From a checkpoint of a small transformer trained on Wikipedia: 129M tokens.
Each number is 128 + 24 x the weight over the matrix's rms, rounded and kept within 0 to 255. Layers, rows and columns count from 0. Numbers have three digits each.

# up: layer 6 MLP up, 384x96, rms 0.139, rows 5-73, columns 0-95
# down: layer 6 MLP down (transposed), 384x96, rms 0.132, rows 5-73, columns 0-95
up5:065115100154103094092134082078136112157105131160128112087121127101147120129114155107125152099138138108128088149114172129112122133137133116097117134071178088119176129129110090123124131148142093133117135111159114139133096187137151123142142149132172130133185177097155108118122091132105179151
down5:158118092081124063110112119130125181146136125086136141134125113158142105123057126153190154115115144057138139093171149100149166143099101113089106108149148101090146107124166106117096144143154134118125103095140136111118125129112167104125186083167129130122115110113111124181160134147134092123
up6:143098106128094111107169150114094129149122162159096103130160116128124161119167186088113132146161096130144134106151142120082120159135130078149137091089125098183176129128144111151124128134145062086128192132132123131122140136151141110074139126111129131107179160130095095112116114111107129132
down6:127129099135117113162137120154123093160150110119144117124127124127203149109130088146068115128126128133119162124115141142099098158116127155157108132142137122121144140059118147120098090127145183163117165131132109091140111123092183153075110114136183150136151148129101142150104160139124193154
up7:123099090134121134123149115089101119137131135135125134129078136097070127152141113122053112167099103163147114147096124129096103139167138128120114097123189115150139158114128117143120156142098165096154122153142111149122167135147125125084150115124161141089144101143087135105135124167125137091
down7:151163118097154145119098102117129130094137098057120124116078120144130112113102143123137120155168112154074122140096113122135129127133086112111155134135095159103137140108182141180123123168132115138139140109155123089130141117117101118142125152114107183102148113116139136159151104112141117147
up8:115093109131107110125109143124122125117150155119080095121084107133117146150129156098129142146104130143157092149165093126135138121163121130131147139145132118095155132141126121157096169155094163129132149126144129097110141126122097140105157160122152065094143163137139160138166075121105119153
down8:137168108107154139118133118136123092098149127125134134157152140165143118083099092092122088119169149143156140151119113104129150119079138177167093139139133105111126143123155113137164106151109098087110141112126136137144118138139128139105124127112125160110126106135098136137128161087141078066
up9:087151127092121147138153146135036107091109098159097130116141139120154136128139144116125120114114163075126114115136154111130126162096146117159106088121086168132112104091111095112091134123127099105130142121098151099120113210132124104113149167109138149116112152119125158133127135160117136136
down9:108141125099143146120090160109119109119107103095090114098119108122101125105125130083141176166047125130113138133152177153066093160109140143160113122122108148100107098137127119088140140131152083107138114142123200126180082121109133146130113121149112145130130138138122169123139164134148142107
up10:109098120131140143126143142161127134121102090164117134123150119089097158154172139079100089148139116159133126118107129162123124140134111101144090124100132120131136136108113068129118135104066097150122123141141075139109120111159124117096121123122135080148102140133090117109164145116106101147
down10:163151145121180124104115116141116092138104139128124107130128127114123137159120097099161088142157109151139162113116154123164119143068109097149098113176082152134119123122056162143130117154186089104111143114156127097160101123146131092128117100104155138126135117146115127111158123127111126125
up11:130094118175071076121119141123110081140085115130124167145116124101099175173147179078156120148099129166156144113119158084108132109147136139100139122146169155123113108143127146113151143126112141111107130126113091128122155130132088162151158117151116129133102188125108123138144121110152128152
down11:127128145091145115097115133129146127115150127137121114112114169112159140160106095136144084121106085152129114139154115119106107165115119104155128131122111141141160118107149081134109099143071165127116101099097155128129089154139185099130122103099163149115081145115094189114075103153106185128
up12:083129094111094113121160123132120135135101108143124080112114117105105082135142130108087137093109140162153130131123151127116138177109156131127172154135127104060182138090118115152097140125141146122138111126119135129129079106199117134105116138172069139114106110115125143163131093088155124092
down12:133168103159071094125155122177141107115112181068121152179115122106130109117122122119157128145152138127127107104069177157140138070109130151154141175109091094139130117122110156130096164167130137146126096130085138152134109154109092106134117171121106123137131077145131117135118137101102129149
up13:163159130107124098156163111113097135123131115112118138127133122124124172180146134119132147128160171131149104143110129187139116116138179100123092118142128156143120109119121114140118140102087123124125145130094141127102115136152132113119137115087158133130156106142130109094111129164110083127
down13:127119129143120090108095160175109118140127150102123136125119097125149166153143092137113148133167140111083135099164152124166124128139101165143128115098162118123152116155133093125140142150132128136147100114168156112121161126147110121145130123131108084143131157099172129129112139110121137102
up14:125150114128104140143122140120149135140132141121131092114135126088109132112177132110154140152096178144128111182149106121122070141139139117160095116152142119144139138126117138132132149111099107134137122135146136142126144094120137154128090114129114127156158109172112139132146113151143105102
down14:105087143160146141116145136103098156126167141134156145103141141140130142121100107126104141167136140161110128123179142113154128125151133121089144129128129123121113115105128104128131116176142117132127117125112155128108158166148136123130125166094136131097137122122163163120088147149126125162
up15:143122098136114098116140117138113139109102110129112155141121097077119160139149113095132171115142134111109094120102106120131115154104125092097126131108135140179100103111094069135120108140085064147128204156100132079130075125107116161129118143146173099151142153143135156107179123158124124126
down15:177134138146104123150133148135130180157152115117106121124120123154145133148098098157162113114118083121103140099125140121125170115042090119074140116090148098155139114130125133110138127138148102138132087148100125124162160110122091104141137166097165108134179122124079153127099183106138128149
up16:163118094123101128143160121116095116131126114154109111156132095115126137116179152134112140141152118116140152137085131149105121119123149094132140087094104135155108160093094123143107149149077118104127126133116146143116154128108130122087111176137134103074150130134045124149137125115120132135
down16:123125141105114079134113178173169126130094157091141106107147129125142138130160119160118119121108153138100123112156144145125125121091129139130123140128158120128143163118109112134152118186137148097127135137164131097139117122150161097154107138111148144137156157109112126093099141127108130160
up17:091109149117103157123145085112132061131122136148137092151123164096117105160117162094147122090163152138109141165170111159128136125169140123130121100164121094122175096128145154121129133122146127137149121130132171105143109099128093125107166126137174129120158157099144125119128107121073139164
down17:140155112143142140122126099119104122103119117159162153152111112110154163129108121096150109166178131128127159094095109090085126194162160160142132131153166125115086147129161129120138133087146148101135141134147142123115138078081127138184146150127078116148128120120115114171120115108166124208
up18:102061126142132127108151123097133076163066102149098147129118155093116138183109145156115104127124169101121150144139144154110150094111137108123167150077123082143145134120135117106088160135089051157119123082080134094159115119142111142154153137087119128128128126153141100139164121097127085215
down18:133134153128154144159106128195138132095107099082111147078123168131141134155150125154179112166131174127084154129147171143110106151077107124163135151077111137174111119112165101137104144102097110152140180127151132150111180154113164147167123135182148099119072124183151073130117119115114130087
up19:155144120113144129152146126122130125137131135156151154136125119116106143119146101133130136140151148139108128156113104117147141148108125155155118128141165088120139114125080124144110120110078153173127126163142149132141126147137115113125127113108137133089115147118136142144145113132137110111
down19:145150125119138122101124119124117157078128134127146130132117140156170154131101141098163132124130112133121154130125147079150126136141118127128171105133127141113147112091146131115114119147138106116112131124110139135129143118125128156130131125110110117162148164148168143121130119116146090132
up20:142104141161139150163161131152126123123134129145128135126143094116130131125122135106123133128190137140126143147122153108097153116117121168128132137121104102144145113155131147138112139156111160137109156107134144124127114113139092087145110132126123108144148161085129147106136148145087124135
down20:157117104110113114163163103138123131114106117137100117131144087118102134146130082115132073123132125120114102184119148127135107109137137110084124100109141123150131118104138182128108115125132136123114094110132146157143081126137165093120113150119137128113093143138172150088118132139113117144
up21:112128122104127132127094148088118159119132126176108132135133109134138171127133202123183107118160121111124136155145123145079142124163093116109150151127145161150132121074107132157086139164122114091144153135117150091118116128164094138145149154129140143124135139100103168118182147126139182148
down21:147124074117162098162135156106163129123092150177166123121157113165117159106149184112164113126121140110113163178136093147174108193140106132123155147142110128141141132110127122142126126106176116145089151139076142145156105114136111163123104127130134114120104102121153123096168170109133149149
up22:139096125160121129160132135107114122147145155146129114108141120142141146141124140103096127124124101156154120175123125158131150139139151111152139075127125148150120110113112095148086131154086142130145125107104132151135141162120138106099153169141144091095136133142101138086180132159148110090
down22:128106149143127123122157166132148148116114134080155132151134121124137104119128124135132133136123129142146099105118133102129155133128076133106144111100134159101165104151145125135120081118148130136124140131134100121109104091117085161136143136131156131152131154126171110095143175056105118119
up23:157124114113151138135124132134154102151132120154131101129121099111128125120126125162108148164129114095122106161131107127093154130117138128158102135105140089106132151128095104122120146108107146119136147158091145105122112130146106140132121130109129148132136130170116126147128143145148124131
down23:080122137145087124100127091140106140093111150126131146145130130137151101138154159078140137129127099108109148096130114127110132137133121139112142094101150155135120111098136118136154149136127110116133125119152130127129151091146153112115124140120125096122139100121146165117098096125127157127
up24:134107103075141148066109128145136139097127119116136110118148113135134132140124144110120123131092136116145090136125114111101102161136145086140152119102124166132181091135154134136097161114087099140122147090118135125119131137131110149103173171169081122147142140136133133143145095109125138092
down24:114134118160108073165129136175126128129128100116112130138122110132106130138154116099119108112168123142123119128160142118154131136142167149163160117087169111111112137134142107139123140152146152121131137138152125117120115094131214105106102119099156124130120144129117097147105160141133129164
up25:103125123153105079143140117144109139140114116159083113112153136096123113123155132089125108137121113153120118159110143172111151162114148110109147144071126086119099143128098092173114149110086105145111168147118090118135125136142118120130128148114151084102119155131100097147192132152082139137
down25:165126172096099092137120115134124056127165152111104102093150132121125165163117112098174115087121153163160144104150128122124098123077119165136102123113161110133143143104117099121145141150153123115079127140110135103117115168130131112101158138154146147181111133111114127114100132175082165092
up26:112155083104092148116146080122156122137126166132107120115133143114152138134121116114090118132107115134169093125138115095138120190122152108087161170131148140127118138117108129140109175134100143153171139146119131096153128123169133134105135148152152108094132168182104138107124140105109172137
down26:117120136126118186119107129105115119112173127138165130115114129097132108131105165128169143104128127140168118119107152171151154143120137101122096118152094121125123080134119150156124103119148121134155084103127176137093116095124120151144155100110151129132136098116140133164137117138130113169
up27:106142098134098093097123098093100149164094098154114161089099106105152127177130190118115129172103149102141131149093138095069150133171155097114099142097163148118120096098119152112109126168072124113133133133081106098130129162147119106122144124120124142126164126168075131133162134140104117127
down27:154182173117102105141127130154123118166126118122120125119159100120108108151115119136100111130106153120110102126131078128151116121154128126153087121131139128124102132113174159017133132117128163099124106109186115084166095120125152106141119137123092173111104100121109116113145121186127163089
up28:141134107130108123084118143112098126100123151090119119141118161147101076114133119121108134092138120131144117141120142169089100204184122103132073136124148153129168075094113159130112149162128122108138133123110107099161125143163118153134146145143106119104154134172139111086166112116134185109
down28:154179129142133109101134118135128108092167180140161109146103175162092134075153099085077110158140144140127129102093093107152112176091118164139091140164091135135116107117108145143124111115137151124131143107143154129104151086081116120142089148112162121133172148164135109113159116126131130095
up29:097119117139125088150105132143122130129051108130122107121161129120102125123152134091104140152110178114149176135095171105114130140140126120146144136106153114125121159137146101112121131135099126139148167185105120136120115149139102116088107178115123099147148144151117141117195123154138114151
down29:194164134125106143137157112123136143115080149140161128117114137152109131105106118086138117063121144129095132149104143127144139135174109122106185107074101160122130102109162117150125092081122162163127154095088073138123133104113111150121142117115129149148102139085181136143155137103128094144
up30:069142105141146093114143092107113131148103141144121134156127156048044148123204119159086130107141101069165105159130177132119193157176123147113102119090160111156090097086119123132108130121125110119156131146073121142177091158166129163083144174104156122054145189180081162150121089143074130130
down30:084106107134140097093142145149138161168164128122117138142130176107108166124129144164130130050135118109140126125098158144141139165135117212157142132066127131102108152112127138094151099106151111092135114138156100128144125095124255107123154125088133146111172167139144117156151146132127118127
up31:111084115138162118113124145101159071121112122133138137109159188093103157127125129102056086126112107164109102132119154163124121165164155082104089142060097163130168113113119144157100173156156106116144105119107114112120099100162104112104115116118113146098170140152117116111137099140126125122
down31:158141110145128114150124122119137165092085162088161097169111111098095134097149164138129094138144147088071126154112079101098142129137067121079128125132145160119160089111151123118146147149143158138135141135120129127140113118053115178150116185078126128119200122107142168126126144116160120151
up32:128097101189132110122140101120063113127109156148125137155138135121093116138099103145108135147175136089112142138091111149100107109145152124140139113113128135115090117120141119134086116145103119123147144126126153120158129129124121129117115157083155125121128143154132103133144137135144134103
down32:123149142087142131180136143145157137164125210108138133148115145158120116134114128132147127120107145131120104136124154114134119117124119147151110117168126139125116139144095146139152111169120141105105151131138201147126115083109100123098110165143104115121126146131135109136121129109130115127
up33:131110091162119154113169101109052129151123095122119148150096129083128103117146131104083127091154133125137129163128122102078119116124108108121106129119097123153121120133137102152113142140156098119127161102141104112127134108159138137148135118101118114069177106173140140106129109106099141111
down33:132148156114140197125112117163111135126155129154117127135106155137139122112093150109136090126135105089142139115095126081128132119104150126132114156113087128099099132147121130168128154146131123165180109102123095108120128125098169174148139109116134128107110079134115135135142133093137132147
up34:109096128135064124140127130096127128152107095095148124129163142131102127109118145136100112136101148135117131125154092155108147124157150101119100129131073135104159127122142146154096164121126123117172156078086130146091131119154135147113098093128101130143142141118093096147136119107132087139
down34:145134101124133104162127151108133147155101135175161112152144112125109126092115128119139153100143135138151094133138142149105150132140160124111114164125168164114154134101115163139144128105124141088169162140127103092143146124153107172140137103091145119067109149113129113154144144144132131134
up35:123116113157102129113128129086138103152089150118140120132104108089107126129109155106095118117098131145133094114164112142087147151114203113195131163135157168113103152132142120155059159127151138102133166096085146133168132136140113084080148078134083130116145121143084089141149135111117116146
down35:104149144158086124122155097126163162115142143166150161161135103141127134126072145119164127062130103179133137122140121133095135126047118153156175131109109148065134135142124129104122128147141087108129121136185180136077110112110058121112146138133100093126153156121144114123142089140123128146
up36:114130124114150121136125134108127115149115100133122125097138131139103127126137155149133130172163129132164119131092153154126124106142146143149117118105127086155098128156099164133134126113122141114137142168111114125171124161149120132129118123154175115118166132151095094120128155129143127130
down36:119137094132115116156150128158115162109116111125103121160131110166122107105103145086151127101096103123107101146148155137115071128145101128159135105103115151152127140124090141105134163133129099097146130149105154139124125147137132146081094120123107127160108153102163143156127140121101112112
up37:064120131148123115101155119118082107156092134133103122111121086136117127174144112112152095161115116157140064143082170163124139165107094121179111106113136126122143114113128081122116155135152156110126115158110155155189068131138092136093150108135135080113123124146129161136121119148080133119
down37:090134116109144140085138136151127140127107080116174153102112152148151094107130132113149038144073157125109130130104088110118143127104111148116132105113099126139120137084142133088096173123137162157121126115126111144115101143128097115135108120167122148141080112108151141144111171108171125164
up38:103131121151134117146126088152117112119130135161154144146118150119126118127099132150174108149151138113143138134115135124151157115129106149123108121139099137131120135099140143135100137141110134130111103125121139110144120123159118149133120141127156122116140145111119112134118131104128122160
down38:133137126109142115128112126123124187148117140132115155146123125111113088126167138103138126152126097102138123132132090101138108122165125138137115132153157125152141134104115136129136097128132146108133137149130183123130144151140120110113122112130131102142139135104121120133118136125132092108
up39:106146085131137126104165144096119105167102138165136163139089167126101148159155133067130158160120130121123123114126148122110103137175194127139088142088126115121148135104160131155104132137050148096124114154099095100136146158151135117105113132144091124166144162149135142125108127149148060146
down39:103144118183129092151127116137151080113183128118096113165111166148139112129120127070174127123142144128126135084118130129083111070134157115142099125165120134108163096114125173119121110109099140187139088124160086091138170151167123162160153147182152107152159151077155090116169116137128108115
up40:148087145093131117141137168148099105111113153113139106145139123102102176198139136148138148193086124132117171147119155113114115153106145081154137099097118125133172111138112136121128142121152124105127163087092125126115132147160112092106164112114095127149134121145098130140121127137093129127
down40:126165108126141147081132121160158104121118125085105121147120117130145126094070131062159107121102142139138131119077107125130135138138154110136129132149115105170108146116150110088158124076102161117111142128148138103104123115134129117135072138102095138114115139130147079136149134130121119199
up41:149129137102108094153154138127140099124116125123114124131149125105107156159112135083150156121089107152183122137169136110105107116135146114114097109153120132148166103127071120141124193164145155119114147156132144091119075156148101154115111112120110154113113118122136130100111137129137139171
down41:150130132124110132148118091132131115118154120147132112088112097134168111152120101094108124124140171163096123146127097090153129114091138106126132142182146103106175098122089097124142135192159133153107125129112158136137121152117127117165106094148117125115116086090084140096123076118117139113
up42:089123124143122131104123121130107142117127117172140096134105089124119123154114158115140164130102115114125128090130126129157121158178115122130123125101110153171152160113094132140146166110160139082123111130146142144117091132126117117120120147139182116108134129123150178118118111142095129152
down42:133137146143130092140112136122116140122105132092102103140131098106103128106131129130118169119134153120102137160141092128131106118115136142162096145134132118154104124110165106110129148100130129068135145160122107110123152127122150101090129107093162180138121113134085081142144113164138148151
up43:110109125107158117108139125128115108159121128105094143111133133093145117152155116103067172131161123097156144150172073115143138120146190098115143136104165095122188124111130119117094155130145129098137129101097103084146106172127100108111129100130128127108133130149084129141171087142157099105
down43:156158137132129085177124124125112085132120187162105163134121101083121128127140121175119102136142146134085110146155140199094158104129115130097125121176125117108135146155088128147127103140163152136124092143157121162123149126154121080142118149150116102105133173106182089115089143139134133093
up44:108117067113101087106131125153093100144090125142113112093149148137138144120124117109110127111150149104172140151106087161117134153125105085157139078116160136163152102131096141108086137081125127129124114115110132053158160141135107183134139112100121112145156149115121122080154096105140149142
down44:118149143122145093163105108116125118159116110173131162128152099160153107110121129136104134116101085091151125122161126118176158156107109154144112120100078175073142129124120141092111090117163101164120134197107148131119162132145164092146122141133110137128123144118101111122118114124151171127
up45:135122101126092126095098153095131144119103108124092162127124118122158123132131147155149111112097140109114161123169125098131167131190140094103090160076139117145133103172142100113094189120143086082141116102131129045123152114152092118101129164069110162137182133181035138114145075120108119096
down45:180114079115171116099085129078147119177127104139164117143140095096161110146126153182131108071098172135110137087113108157128133133147100125129160127119099127131147109179144073090121118088152092192161126130068188115137180121162077101125154202070106129137136095090125105137136159121108128163
up46:118095115122131101132141136155104143159092126116126123143128067086100126151189135165154127129113151138114133160151142160120163116130104110119102115097114104131124095102110109131130147144105128125130122124096156143146111161165129121116163112133128074161111141145090093161141110166155107082
down46:153136139189116149115106116159154140118147106104160134177100168119159154153116136106132122132138127081156101118126115110136109103160115123138111098153083150104160120178133110139149147152137123152093126116109142152114160086154122171155131111112128130135141154162150122108082167095131126115
up47:112124117106115145139159085134132098088121122144105148106140108123145122100100149145160169115158189143164127121081135117110140106170090098138108160149106099149129138123092109106121123089099105141143111121089128151145092086158096169106159123130137094100136138103144135141152136107119119169
down47:135108131124146085142135113166140133133097130107108071119162109119135135137133121147119133169075119145102104120139138147132104121129118141126134126119165167180081153079139094100118130159115089141133129114095126104137121155137083121117113159174093091119163152150111107123124112170098135085
up48:125144140141108134094152088135112122125130142109133149136123148122119128141129135106112193101111146103162097168173166122124098151144107086094123094073123134144161155157122114110156174146139105145133126118122122116118128120118121110118134150100106117108136109129134137136144140143069123140
down48:108091129124139165121146145098131150148131127125135134117125174113154139152120117135147152125168100146142131134096136126105133148100151163134154137157129147127137143173112173135126142089120171112131087166116121159134141142087170125135092114114137140152131134135104110124162114107152144106
up49:128126152145154125121132140081126137149099158167143148097114172118114130153115146111128131136129116135139103181132125106132123156167154123139134162084145135171132108142125134148102158092147130074130134161139134127171118151096136151114133127146125116121133142196070130170140095142113106122
down49:077119114090147107111148132147115106086112172111137119161138096184143120164115140152117189126130143114132136137132075087102117121157118105123143172086132129148157121129116150119090120120137122145132136175143141121140135092134099122159102125122095127139117134129164114116153118112151137167
up50:085087137132171152095141108138112136100079083152137142124128127064115110170120174109168128120159127170116134095129129129138086153201110085130136127133133137161140091110137148140153163091148131142142121142094108159111142122139110143103135119149118078133131158137093115096102158143150097152
down50:144142125118138108132129169146140093098088130138100105116131137143090121174130127119163094138142131141127136105161094117180100196177102125162130101179116135144128124090140175116137076105137128148112132106137183086194144113133137125134173151123154102119110091096101117119135149127136126158
up51:134107119118134091117163107098158110136072140113153101133129157152118127166175136132107114134138113144150141124123171161151132140092113126149134117096137105145136139094132129116138133125133118122126118097144099112152081102188092133139127147087130112135140135142091138105131123142146120107
down51:152139132137146140129124103138093112187105077105168141103136150166126130126150146097144135137097143131151168114132121143119117146092136095113151120126100121110146121129124122105146142140111104159139115148122147114133126123153139146126159111130169069142096126121077134156138180068144145108
up52:113093099152116116085103132113168099140079151145098119127167105105064172163138150160128116161158129131140087127155157102165167112130102146134089155118132163166188101146106149112109169140162124091188110138120126126151116128143102115079124174175141141141188120167164119135117138106133157118
down52:150167099142102102134140146108138160157114165184117111143153159110148129123104151136138155132140113102148106084137133122142120125156125144144180073176118100104054150107113124179138108157134115138119141114086154123172131168117059122192154137135108184127138069150137158168155133116123166122
up53:132137116160158121145132126090130112127141104132143121125119130103099135124139115131102141159140142115124111131125144136123132092142150150174131137123134108125111127149129118125123114138125142132116158144146149124129082126106121144136097118090130131143129126119134121108143147150144097133
down53:127124158070117104106126135146133131123096146085114108131127132157117114134113139117107116134097127148142121170141114140117116134145136127111112098117105150145120132130098147123139157170098102107139143136136148107107120140168148108120155167147133123125116135142104151126127103114116160115
up54:103092147130116088102123081164109089123131119159130109123162104159137140143139153141133136086133119181172138149125136131133136121142156092121145147100087088185144117117124116168108148126132090133126163142161123136093159091118105095168176128118151082141111111137110163159175131155078104096
down54:137095129142108139110092147117074086127198108099120159148130177099147126084126129159146152142087135098153087137123116077145112139160126134107150122178136133153133129093155111137126111096111152158097113138156123146118124140155143115166137135114128130108157116189081112149105083111167129125
up55:126134143122115149113129128125065111123142143114110164134103112117141103145136159103110134111184113130138128099118138131115129109149132103129160115135137140104117092093118126117115127136110104107168129094118161097110142127127104096090183132129174138099137113128149150149109137126116126145
down55:179127130105091109150139118160132145149124158122140139148117104129157103127092117156105102153140118108137144136154089121115111093124113122098122107132155091111140101105152084133111145111112135162097142167116145119129108086119093107149121118111116125119088104129145113152082154122131136140
up56:147136110131106144115145107129062119092133100155088128141112107049134151116096129093133129132143120133151101117145147134114146140116114135092131119118110097124141112086133124114091198136155126142147140111154106118150116122162134123140115133091149113137192140168164161090159101114139151182
down56:116142104133153193120129115110123113115139139114181161161076137134144140140109136122105107145122129088144106115122120107111107125081113111124130122121103149126150104138129094137136091083122160130128175154130195162115093106122106133141135155114159153100142116138141105159116176136122102130
up57:111094139135094112149180111146101114142119149173130149128135160116101149132151169115092118157112156157121155131150177114100136170133161122162063096100130168098100123134145122113101149114150160153164114142106146099135133197154094094117111139136163127151149158101083120135105103144117156135
down57:147136139077124127155082082166123086089137128114091146122126121165165109085154136123103135147108126154168132147155146132128084132065173143119105108075161130105124143160113087089124137102161101133147108134126167108167148156118152075137136131125141144124141138116160133139100149136148176171
up58:084106148109083164129123078131107077170150117150094114095089142100155119160137148172164137136128164130182124121110124127100163148117117101154068150137123117167165131115116142128129143083131161130114089128146176107104117131121115143160123124118131142109144145145144140137167150097121117146
down58:107104150107100136168098137147173095141100143089125118159119157136128114165098155136107100094139123111115149137134136108114110115069158169102125133140140110098123146149103097119147151124111102110103113176107138144123165120110117150145132148109124141108137142149092092108120155076137185149
up59:092124127112154153151150098157123142128157141139130149140123140104155108147110131126122132109128161150163123112123118148131167153145105125125131135153118144122114136139097102123103154148131168124146131123134141087102126105155108154140154176110156076087124144156121151113137154122085142155
down59:128134126130102095079117124110133100135141111125137130143152117132103144170132125118127133164146130151130110133114169128140105162116140146119144102138158090124121102147139170101150105125118138115130081118131164149122083125078154136109126110139134142149125109101118124137129157072152130101
up60:094128148126097133143140138132112126110118142148075127123113142080135114107136168095088110125126130169133126098118096116112124167119182103113103105094080139123158148123135070126106140144049058113143132134148100142147182150115126136144125115157144126092167109177096143125195126133132120106
down60:114128116167125040133120155154173143146110138138129098137167114120124119169193092150130132113146134144140122145131134154135145080114148176095083125154165124136119180107115121086141110175149152137118089121151124103140117135115094113135133145088131099149151133079116154086094120138135149139
up61:109074129115073131092099156157115120116117107183131113120146118130105120091167150133086139115116086113120152161195102150122118133118170131138161094160153158161159099101145127140099149166108158108167144129157121130081119115177096156089106131106114133140137135162123164052150168149130166116
down61:165164125148134152152143178132141160127160136124142142122127089107121140154126134131147129116096131118136093153119150122122116090160174204077143179108112195128106127072139101155129102117094108130148099148119161153114137126109095108086092160111164096137094136118148133148139092170105130118
up62:068126137157119140064126087157098097098132120168127118122158124139151160150109173097105143121126164103142135133115191110139142139121137156139143096116126148154192141142109095127123127150107118136128119111131133107133103166139078130120160116130176131106120128113096148094111118117106117131
down62:112165133109127119107105147117148106157091125117104135093126188108121136132099105161134099133182114137159118123143131145103063171102119123104146151143104126109124173134107104128139140102122153137167128129088122120161163169160176119124128130142157127125132147122119114159147164097092113103
up63:093107148114150141123101125122117085105125114129119110124139122130091115140167155084134115152151157111138090137099113125160145168133100127175082161125152102140091093141119108136132100138098109102112134160123082141124102147141104125152150139122132142069132127139118122094152106122129150112
down63:133166123132143125101146118136096122073117140130150170146130148132145098130103103088118152085158124121154146130157051144198118150135133161161103126142090110087139100119108128113129110140119127131152177101152107088118135112113160127113169140121109148125174084130129123116118152124143115123
up64:123144136136150126125129093107131099116138126120140145141108106115142120142151113109166153122205161152132122124088147116154109117161140111137096128148147079168129121129123104130087113114153097128131125128150109113106122111140118117128164130135157135090140143119154114111133121118086130167
down64:130148139153150109111128099150137147093102155107117120154110147137135134133114084123157138127104151127078141127138131129121110142162149128132142101157120141160123115180120085123125131172097088108136108110175148107129143097116143139127121145154139124147112148112111112147165123121149092109
up65:132134090142066150092079098083123079149096107126130110144137123081105100119112152098126118123138120106149116197095147125179157211173152126144122183123180070127135088130115094181130158112060129114106181143093111095124134101174122105101161115122144140126133157181148124112172181119087184109
down65:127140142121115137124116169130188104141140111127138116105108107124119156109105125113147096141140148108166196126106089129157127187107179155121096152153139116128132140118178098132184103097140094107137164108115166089102072110160172108113157102052125141095096119157098140158120158112115134079
up66:127118094137135138148163147076102105140117130094107152135132133110099124128143135100112124116171145151145134105119131179115143136178118125148107150136147103141146136100108104132105108108110088095123121107126162069121138155116134117110153128133168118115142109146119133121122114117101135128
down66:106134141150165136144107132126126066121198145138112129130127140152114121151100104134142086095130122150120093123168119150159107145123111101101118138165120144114125147168121123129132122125112134134143111159147180130113099108129147101097096130168117146127132096106113141129154157126111143085
up67:119107152104140103142138139126101123117112156158106126106129142125148127115169137053128141121169132156110091119124123153131135135170155122164115154105144125157108112084114098123143100102112103102117131182151125116119123123155103106130142166138143114099123120099131159149133131134118141120
down67:103125134144096141077142099124164092139147150122108130166102142156140122136072087139161079142158121100131119150137119139162122104112122099143151110147093144091151117119102131136147132121110133162131117135139122095134082127152176156148129120122148122095149146150120094094115111110143117147
up68:114059132120099124133105121105109084144122118132130121122091129113104142175111112150137151113145115159148165136146102144136157132116125121132172114116114105115204148167113154159122112085114090116139157109143099088125133089125102160139129141139129112148098149109106149141177122132105148127
down68:136128118077071116128146127125108114157148154118139154136163127174121134106121137087136142155134156096121139136127116131113097111086147137149074121083099151108151143076154121097148162133089143144109166172121158092159100137188113113124153103135101117126119125109121158125139119140157130094
up69:115121126149094137139114101106078143122124145145139121119098125117107101147133144121126119135158119121139082126136128165128120113128135113122156132112155134121103134099127122144132138105118133114139118161148125108105119183133124131090136136111152106079127130177137149119165128128153131137
down69:122133137095120115114149119133119142110119111088131128123136083110145161121111148161133090112136121140117117139141135124133126115094142109123119102117154143137117137089138144125092120126129147120130124120109136120165152118133151099118110109124105136118080126139141118141149119133099136160
up70:091104149143141146110082126103120054137147115134127113126108120081115134163137138147113123122148156110137126137103103137111155136159113088179147104072148092142155129123119135127142127087166088151121116117128118101144109174131126165127112102139154174147120130077109088135130130126115132162
down70:129202114092154136173122090135100126108099127090130104162154124151119127108122136130133139114133156138100122135127137135106151102158141140136105137133131125103113140120088119054106147146100129124160169135129142139125161131103074139113078109171147149092148141124149137139143162156152135138
up71:066105087124158100104168111116136126118111099169145122119112099073141119152164143141174096148100144162137096156099108183131185194116107130127123176123169103119125158110126156107093131101117169146131154109079133111118126138153084125082111121102110080107161153119076119166158074114148128201
down71:172102107131133149105141107162148137093154147144121139170125105129125151112129113103167113020107165071092124151068110130138192145153104115112159106080105090136116093093119153181117073099104111126138089101102065163096146093148086109089133082118104178141094158081108111173142123167104097126
up72:130110126167119102091174131092114125131105106095147119121145125085113158140096156105110143126095104136148134145136139106105147166193158121127114144120155113108150083121130119090120149150068133092135131108081118127126129187120066114125122140133069119129103130145102114146119139162089140135
down72:159149128112132196140124104133159135141139157104116150104108109109149142121081084118114143138110112117119093137119133085102120175143163124130095154120131142130112179178110127098157147096135173140141047147141127116104173166137177122116098102162099161156132147114111104125135169124104153107
up73:122118058122129096095142143112121129158164138139076100140133119117115120117176153097099140136209096137158124149142118128093146172160110139150111122081134141123162093160132124153105149159125162105158186162126128128116163130123134118087140183173134116132129143126164191139147144116127091125
down73:146101101150085071114138152119157143125103126135170086141126117108149084087131075132145177140110161111118162145167159125117110144127129143102107116190153100111089125106144121116116139129134158104106162125098085128124139144092063129086155155178117166183132124129148155131163134122120134127